Weights of a small GPT-style language model, trained from scratch on English Wikipedia.
Size: 15 layers, width 96, 3 heads of 32, vocabulary 1024, 1.81M parameters.
Architecture: LayerNorm before each block, learned positions, biases on query, key and value, tied embeddings, capped logits.
Each number is 200 + 30 x the weight over its row's rms, rounded and kept within 0 to 999. Layers, rows and columns count from 0. The size before them is the row's rms in percent of the matrix's.

# down: layer 3 MLP down (transposed), 384x96, rms 0.0644, rows 369-383, columns 0-95
# up: layer 3 MLP up, 384x96, rms 0.0869, rows 370-383, columns 0-95
down369,121,153,180,146,197,164,220,154,122,191,195,225,203,167,214,166,169,168,195,225,190,219,167,180,185,187,159,177,169,212,209,144,162,186,197,168,178,212,138,249,215,234,184,162,188,204,186,168,236,183,232,208,196,211,236,190,155,195,226,240,225,216,217,184,195,193,215,237,207,223,218,203,252,276,259,233,235,213,232,235,228,184,134,201,217,249,194,208,215,214,243,234,170,217,201,206,220
up370,090,143,198,180,202,206,266,218,193,230,185,181,197,237,194,229,234,204,193,268,247,216,187,234,184,255,166,233,189,201,149,220,239,221,190,189,207,184,177,184,161,179,152,215,208,179,252,220,226,131,222,265,215,165,184,205,188,198,188,193,166,166,150,207,230,224,215,203,125,171,190,194,200,180,224,154,185,221,247,177,206,218,232,202,167,207,204,215,248,174,199,161,209,167,149,161,214
down370,095,166,229,174,173,253,265,172,213,237,223,197,208,230,211,209,185,186,204,251,220,238,180,300,202,226,217,238,197,235,160,237,212,189,178,193,213,165,192,188,144,202,174,186,206,197,242,225,194,209,227,243,186,175,206,189,196,187,197,153,209,166,196,163,200,217,197,237,140,204,175,178,210,137,233,173,158,203,193,179,162,200,248,186,200,183,233,204,229,202,201,101,223,212,175,192,225
up371,096,188,262,283,201,180,180,159,225,229,212,198,127,204,192,253,197,231,188,185,198,215,175,172,255,229,233,185,197,191,152,138,218,155,180,159,199,203,179,249,230,220,187,192,175,243,197,188,209,230,195,195,146,227,174,216,186,190,206,214,201,207,241,195,210,186,262,178,211,152,209,162,152,181,208,217,176,204,224,131,188,239,238,210,222,189,215,207,187,231,216,195,255,168,202,227,240
down371,109,221,214,172,174,209,245,222,184,151,179,211,220,216,195,209,241,181,186,242,207,180,200,211,203,163,166,157,243,198,235,191,130,198,205,206,217,198,197,201,182,234,118,189,185,171,188,178,262,220,228,215,247,226,243,226,223,162,166,191,202,187,226,211,195,220,139,182,186,224,228,208,235,249,181,231,207,191,146,237,207,135,212,226,181,188,182,222,177,220,160,236,199,271,158,145,200
up372,102,188,240,183,137,219,199,221,204,218,178,206,205,153,184,244,241,185,156,195,198,203,208,201,176,207,229,162,200,244,227,194,220,226,158,209,182,210,203,216,253,194,194,183,205,124,211,225,228,180,170,270,230,162,177,176,179,209,229,183,182,193,220,175,189,225,158,264,258,168,228,200,193,235,178,188,212,262,161,181,185,276,203,150,219,240,213,159,236,211,201,173,194,149,237,194,195
down372,099,177,165,206,186,180,165,205,228,221,197,194,275,153,176,177,191,110,208,230,173,244,227,136,157,177,182,132,231,226,230,259,200,189,177,283,197,218,220,175,199,215,222,206,211,173,251,227,244,181,209,162,224,193,236,187,183,224,207,193,175,188,225,199,206,213,193,166,221,211,237,216,196,261,208,207,168,234,177,188,186,154,212,229,234,144,177,189,186,202,192,179,234,195,189,207,195
up373,091,171,200,190,239,220,209,195,257,263,170,252,180,197,177,201,217,209,183,252,180,239,180,211,206,168,197,209,188,143,177,221,225,193,178,212,167,201,183,189,254,155,222,179,241,189,213,205,209,226,143,198,200,141,270,160,154,146,192,151,257,240,200,217,185,241,155,160,197,230,158,192,221,211,207,207,211,227,165,158,221,218,226,226,190,215,244,215,196,232,153,181,159,180,210,202,203
down373,103,208,210,138,157,193,207,190,215,174,246,172,261,168,227,171,171,202,234,171,198,238,219,179,227,154,161,227,222,157,238,145,207,166,169,206,188,246,201,162,166,233,200,240,236,193,207,195,174,200,186,216,198,235,175,171,221,220,226,206,219,211,214,178,192,191,156,205,225,209,200,217,213,241,205,184,155,184,264,255,167,117,157,244,217,193,211,187,181,234,180,195,276,188,199,174,207
up374,095,190,209,187,152,257,249,180,216,247,172,197,192,220,239,248,171,192,180,202,197,175,155,217,204,229,259,211,180,215,216,222,210,133,214,256,168,149,169,223,207,218,199,228,221,177,255,244,173,207,246,205,213,211,160,226,222,198,216,192,217,201,209,243,205,216,224,243,212,164,188,167,201,181,206,148,156,195,219,143,157,178,233,189,166,208,211,174,210,144,246,156,196,211,189,223,139
down374,088,169,204,189,202,225,239,180,171,231,157,211,203,191,191,266,220,222,190,223,181,153,199,263,156,213,226,186,185,217,230,220,210,195,185,218,191,188,184,220,185,119,218,192,184,266,240,199,222,242,203,207,204,186,178,222,189,192,183,196,199,175,251,188,165,193,247,255,197,194,165,189,169,159,204,179,256,147,181,185,171,213,221,209,205,226,217,226,255,167,254,97,199,193,178,203,181
up375,091,186,232,213,240,219,194,243,208,196,216,186,206,172,166,236,202,210,157,190,177,211,168,198,213,217,234,214,155,245,219,197,196,230,157,145,163,183,202,172,191,222,250,206,195,201,173,222,228,220,163,220,262,207,227,234,194,124,159,121,199,187,172,267,195,223,227,196,176,163,184,157,195,209,178,182,197,268,165,193,190,225,218,178,169,270,206,193,190,217,234,213,247,164,203,170,164
down375,094,268,173,225,142,154,184,163,223,126,193,245,193,183,213,162,210,189,217,200,190,193,207,244,180,205,163,156,220,162,189,211,245,200,208,256,190,205,212,186,207,186,190,159,202,181,213,183,219,201,211,170,222,191,205,171,231,246,237,194,196,237,173,146,154,238,176,206,166,237,161,285,212,214,235,224,198,182,238,248,238,164,182,263,224,184,178,207,231,187,167,186,167,183,201,213,207
up376,111,128,249,167,237,197,198,163,220,186,170,166,227,232,235,192,200,169,226,197,227,160,167,213,150,215,169,239,220,195,240,231,234,232,205,198,172,241,203,244,228,249,191,189,199,184,263,182,219,240,214,224,164,161,192,223,217,180,134,169,210,226,189,197,219,216,170,232,124,179,160,234,153,217,196,191,192,203,165,201,225,237,194,221,141,201,199,191,191,237,245,148,178,220,195,206,210
down376,089,215,230,232,243,193,152,193,207,278,214,206,227,219,172,243,170,217,129,184,207,213,215,185,202,176,220,189,184,205,173,169,197,180,166,202,257,213,180,166,206,207,230,166,211,129,235,227,145,184,208,219,210,234,199,148,221,211,198,226,208,141,198,178,194,236,242,149,161,259,230,207,208,220,202,202,208,266,230,208,133,234,195,194,161,164,218,202,192,165,196,204,199,213,186,181,151
up377,092,172,199,178,156,211,227,229,193,227,224,232,212,223,201,153,247,233,211,227,196,186,172,224,213,190,222,198,180,195,211,221,227,207,175,178,200,232,172,162,195,204,251,205,200,151,263,221,198,228,213,215,193,195,203,199,252,211,200,219,237,235,165,193,205,188,238,205,170,218,144,160,188,201,256,174,109,237,164,154,151,155,225,193,154,242,239,223,197,190,164,176,127,206,218,231,162
down377,094,207,208,264,201,186,217,151,206,162,214,146,206,219,176,171,183,150,202,227,197,186,277,185,157,161,131,185,201,202,205,233,192,215,156,235,220,217,217,207,155,242,272,249,204,242,168,202,227,203,178,188,163,230,178,200,202,220,204,188,225,215,196,184,199,180,217,210,208,136,175,238,229,208,204,229,235,201,243,207,198,214,190,155,245,197,146,220,162,167,214,153,245,157,176,194,199
up378,085,156,187,144,230,207,218,243,227,231,215,195,197,232,215,209,241,193,179,183,264,190,225,191,220,228,202,203,218,165,179,198,219,189,199,157,182,171,174,183,170,223,248,207,190,147,199,266,215,159,152,216,143,174,167,194,242,224,176,206,230,195,244,229,212,156,275,165,240,183,145,275,204,177,178,203,144,162,238,213,186,208,178,220,196,169,234,180,227,188,218,212,194,179,203,212,210
down378,094,244,205,215,232,224,184,197,181,190,228,200,225,197,163,181,142,232,216,191,151,161,192,214,183,204,220,182,195,166,191,233,191,172,190,193,204,228,251,208,253,193,182,208,200,230,238,160,194,220,232,173,246,233,200,225,186,142,187,196,146,209,158,169,211,202,102,243,177,195,225,177,206,275,166,224,237,240,199,181,246,259,210,155,201,243,153,202,182,214,187,194,225,177,190,236,181
up379,089,192,286,201,220,178,221,205,209,188,223,209,197,218,190,183,225,219,194,204,202,202,193,248,170,196,233,182,258,195,202,220,205,119,235,167,241,118,197,201,200,219,234,216,181,256,209,232,207,150,182,205,169,237,190,181,229,154,193,165,219,127,238,213,185,218,210,238,154,174,193,233,193,207,212,128,207,219,194,211,156,194,188,176,195,239,183,135,198,176,166,174,225,204,160,188,212
down379,081,132,141,239,199,229,170,211,208,200,193,153,202,200,210,193,143,170,166,199,184,207,192,211,217,212,156,239,165,147,218,176,182,209,251,244,198,226,259,243,202,181,164,193,200,249,187,171,205,236,248,166,228,139,208,246,195,197,240,186,223,215,193,185,172,184,167,217,216,231,227,200,203,185,203,230,175,195,114,202,187,203,206,170,206,217,202,246,210,231,256,152,207,213,176,220,251
up380,092,213,251,214,156,182,215,213,211,225,145,167,226,171,170,217,189,178,214,256,147,163,201,230,204,213,192,205,244,190,176,209,196,211,174,148,235,208,190,193,231,158,168,191,193,208,246,221,215,199,172,230,206,154,194,204,200,272,190,216,207,154,210,156,195,215,136,207,234,135,226,207,206,210,178,215,190,257,176,162,158,237,195,187,218,242,183,176,214,205,203,161,215,209,261,117,205
down380,098,187,167,194,275,254,181,216,239,198,187,189,244,190,196,141,198,151,204,176,216,199,250,147,212,149,130,181,169,149,241,231,174,172,187,248,215,183,200,174,191,189,164,193,248,216,225,236,241,192,208,193,188,222,253,234,184,161,216,211,216,180,185,266,186,214,248,156,207,215,202,252,220,211,173,179,184,194,180,215,187,200,195,167,239,199,156,194,181,261,191,202,186,198,175,223,186
up381,119,162,219,203,237,246,216,194,172,236,111,175,273,230,169,153,201,171,186,202,211,201,206,270,224,159,184,194,230,188,226,253,193,146,222,182,202,194,169,136,180,224,205,186,189,197,233,182,218,197,149,202,174,225,168,186,208,180,247,208,210,261,202,222,202,231,215,212,215,199,211,238,204,208,204,233,136,172,165,170,148,234,197,212,180,209,193,195,254,189,174,165,234,199,164,223,199
down381,116,148,200,257,211,180,187,221,184,143,226,152,245,235,204,151,220,203,262,228,189,183,188,161,176,198,246,150,162,208,266,124,215,184,203,226,167,204,188,217,213,223,205,210,142,219,200,241,179,196,227,179,166,247,175,190,201,159,214,219,197,228,198,207,221,214,156,147,197,179,192,206,215,175,133,255,187,179,187,202,191,186,244,246,192,220,203,214,226,207,229,220,216,204,170,231,233
up382,111,194,192,175,173,210,282,169,215,235,174,230,229,171,204,232,174,145,230,152,199,162,173,192,213,216,182,155,170,222,224,196,250,234,207,245,184,177,225,213,124,182,241,202,223,198,194,238,195,188,174,237,263,153,214,184,202,201,184,210,224,179,158,208,169,199,205,237,162,193,189,140,155,193,199,163,234,217,194,152,185,230,204,141,213,223,244,225,256,202,216,163,227,188,205,189,203
down382,109,179,172,176,190,225,276,163,238,231,119,225,208,201,202,250,189,218,207,173,219,176,228,104,187,213,187,216,253,206,184,184,212,203,229,236,154,155,223,182,228,119,212,167,228,189,163,221,189,210,179,199,202,135,219,158,191,208,214,230,167,183,214,212,178,223,195,155,174,177,205,249,188,223,193,172,232,240,241,193,245,204,170,190,216,193,224,196,216,224,233,165,205,205,213,206,209
up383,099,154,193,205,159,169,235,234,205,245,199,182,169,237,174,169,221,176,167,234,209,215,192,187,198,206,176,312,159,193,196,193,236,156,218,208,231,213,171,200,200,213,203,220,217,222,234,178,250,156,196,234,198,195,198,190,245,240,162,171,197,209,211,241,205,217,201,189,200,196,171,228,196,254,182,154,201,289,211,142,251,179,193,160,221,230,178,205,200,199,162,173,189,263,201,194,214
down383,105,206,196,205,259,250,170,228,186,214,215,167,222,202,244,126,199,150,223,274,194,195,229,226,196,130,168,149,175,192,240,181,147,198,230,216,182,198,184,250,198,210,191,226,198,195,188,248,213,220,148,155,166,212,191,134,201,181,190,244,205,254,199,165,219,196,165,191,184,194,177,217,201,212,226,259,192,169,192,244,219,207,194,216,148,172,194,218,174,188,257,197,192,180,208,215,185